Part of a small language model's weights: a variant of SOAP for these matrices.
Each number is 128 + 32 x the weight over its row's rms, rounded and kept within 0 to 255. Layers, rows and columns count from 0. The size above them is the row's rms in percent of the matrix's.

# layer 2 MLP down (transposed), 384x192, rms 0.119, rows 116-120, columns 96-191
size [ 95 104  99 106  92]
[[198 139 158 131 162  68 102 110  86 126  91 151 131 119 127 162 166 157 123 140  39 154 130 102  77 178  93 131  62  93 152 122 153 130 104 136 138 139 118 125 145 126 102 107 149 110 126 176 121 100 145  67  79  94 162 113 133 119 192 105 121 131 122 127 108 119 121 194 120 129 137  88 155 119 103 166 135 131 126 145 168 131 168  88 150 148 126 116 126 175 118  73 152  51  73 109]
 [127 104 138 118 160 112 107 108 119  71 161  89 119 102 130  87 131  71 156 147  53 153 135 106 137 137  59 140 122 146 116 120 118 146 145 103 145  98 159 127 167  97 119 112 153 141 126  98 142  90 121 140 170 109 130 148  50 169 142 127 123  99 181  98 157  53 126 171 112 168 159 164 165 103 140 133 194  94 151 133 155 155 106 144 139 160 103  92 110 187  87 132 122 104 152 105]
 [165 127  97 164 124 119 142 126 160 155 150 100 163 158 158  99 189 138  79  84 124 191  89 168 132 106 128  78 118 120 163 160 110 153 136 139 108 136 124 118 207 113 123 113 161 189 146 114 111 110 130 189  62  78  95 124  58 153 169 151 146 107 133 124 143  53 109 151 102 163 104 164 121 121 190  50  88 141 146 132 145 118 166 167 144 131 213 108 103  60 154 133 172 154 118 110]
 [ 80 159  97 141 109 126 114 182 134 107 104 125 111 135 175 151  87 109 104 160 113 158 117 125 121 137 119 103 120 176  80 103 130 175 207 173 158  95 152 137 162  68 162 178  95 117 120 150 122  76 189  97 102  98  96 166 125 190 155 171 128 101  96 113 154 163 139 113  77 203 142 123 113  91 107 134  74 123 116 115 204 186 107 185 130 142 100 125 102 143 154 114 157 158 148 102]
 [149 132 140 165 143  84 134 111 151 213  73 115 112 115  47 141 139 125 116 185 118 127 112 191 192 155 107 102 155 146 113 117 167 134 191 139 143  95 112  98 217 128 104 107 170 172  98 147 164  96 113 178 123 140  98 116 129 127 127 110 136 126  72 148  74 113 111 145 140 135 135 138 171  84 124 161 149 173 128 136 129 182  86 118 205 107 171 137 164 127 113 137 110 187 152  80]]
# layer 2 MLP gate, 384x192, rms 0.121, rows 117-121, columns 96-191
size [106  93  99  88  82]
[[112 116  89 184  88 159 132 121 145 149 167 161 187 114 107 156 172 191 148 132 103 167 141  75 123  99 114 161 137  77 163 146 162 147 121  93 100 154  85 155 107 106 158 160  58 107 120 100 102 164 104 150  98 210 149 183 160 152  73 112 107 155  70 182  95 128 188 112  97 162 103  63 176  68 113 125  82 192 142 141 142 178 144  84 151 115 156 126  89 139 157 166 151  83 128  95]
 [165 195  92 116 201 106 122  88 151 140 147  98 140  86 145 162 176 107 157 123 157 185 191 105 148 156 155 166 133  49 130  75  58 169  85 129 124 185 152 126 115 105 119 113 156 143 138  83  79 156  99 116 111 141  94 139  94 140 127 147  69 127 104 101 103  58 219 145 138 138 162 174 120 129 212 113 110  59 117 110 155 150 173 178 112 146  69 152 129 157 154  75  62  73 130 161]
 [187 136 160 126 149 139  99  86 142 129 157  86 181 104 125  85 137 173 127  87 103 155 160 157  77 153 143 100 114 113 122 128  94  93 127 114  99 104 145 117 134 148 186  70 151 108 144 143 114 194 140 131 139  90 129 173 120 167  71 104 150 147  96 159 123 111 134 122 154 133  75 107 136  82 154 143 164 115 160  90 201 136 155 135 107 101 132 163 136 151 183  94 138 118 136 157]
 [ 70 162 116 112 123 142  77  90 103 142 170 146 135 114 104 116 153 155 151  92 108 137 120 115 173 145 179 147 111 129  95  88 166 127 163 112 210 137 177 137  83 119  82  79 154 114 156  20  66 134 140  92 105  98 128 126 125 133 146 130 178 166  83 135  88 105 140  67 147 145  96 107 163 109 105 112 160 188 147 167 187 144 119 130 112 137 109  75 128  98 101  91 171 139 113 160]
 [152 122 104  83  65 135  98  68 116 136 117 163  90 126 154 134 178 140 123 190 114 127 143 165  68  88 115 145 133 125 108 151 107 139 148 193 139 135 162 140 120 119  38  97 194 126 111 133  68 167 112  96 166  95  80  39 124 124 180 114 117 120 109 127  94 195 110 120 198 156 139 118 128 108 214 115 137  86  96 146  98 119 117  83 111  76 106 152  87  92 129  92 120  79 157 101]]
# layer 2 MLP up, 384x192, rms 0.119, rows 117-120, columns 96-191
size [106  96 103  90]
[[124  88 164 107 136  98 128  92 180  84 129 141 169  90 113  94 108 123 165 125 105 123 105 125 123 137 123 167  51 148 134 148  89 139 176  98  70 137 147 105 201 115  95 147 102 111 172 113 164 119  66 245 136 163 157 118  74 141 162 202  61 119 169 116 107 142 117 154 151  99 105 180 115  81 146 131 126 102 136  93 117  90 122 113 223 168 138  97 180 123  95 109 108  89 142 103]
 [146 118 106 174 163 104 101 132 169 106 174  77 113 143 169 166 170 102 136  46 155 171 150 101 123 115  70  98 129 118 104 129 110 156 133 145 123 119 110 155 181 133 120  93 108 101 221  76  97  72 159 151  88 135  74 147  97  98 111 127 153 137 134 101 129  78 135 135 143 144  97 157 138 118  84 160  66 169 115 121  67 124 109  85  99 160  97 150 130  90 202  37 117  99 157 156]
 [164 152 101 165  79 137 133  93  86  92 152 127  90  94 104 138  96  88 159 104 113 133 134 150 131 129 188 107 132 105 120 165  91 186 156 156 124 127  73 165 152 140 128 171 120 103 119 127 126 137  71  79 138 115 124 140 107  80 101  84 126  77 116 135  81 121 136 121 120 144 116 166 103 172 154 115  62 106 168 164 106 192 128  79  98 164 141 136 149 155 148 106 137 157 139 171]
 [139 164 116 150 145 105 190  70 161 139  36 152 117 169  89 123 157 105 137 150 127 116 112 112  77 117 135 117 169 121 113 132 130 101  98 122 154  84 128 120 177 112 183 143 147 138 161 180 140 120 150 132 113 127 125 101 156 176  79 101 116 142 164 145  99 118 153 186 144 156 155 129 129 138 175 161 138  94 106 141 101 170 119 138 198 158 165 129 124  81 143 106 107 144 173  76]]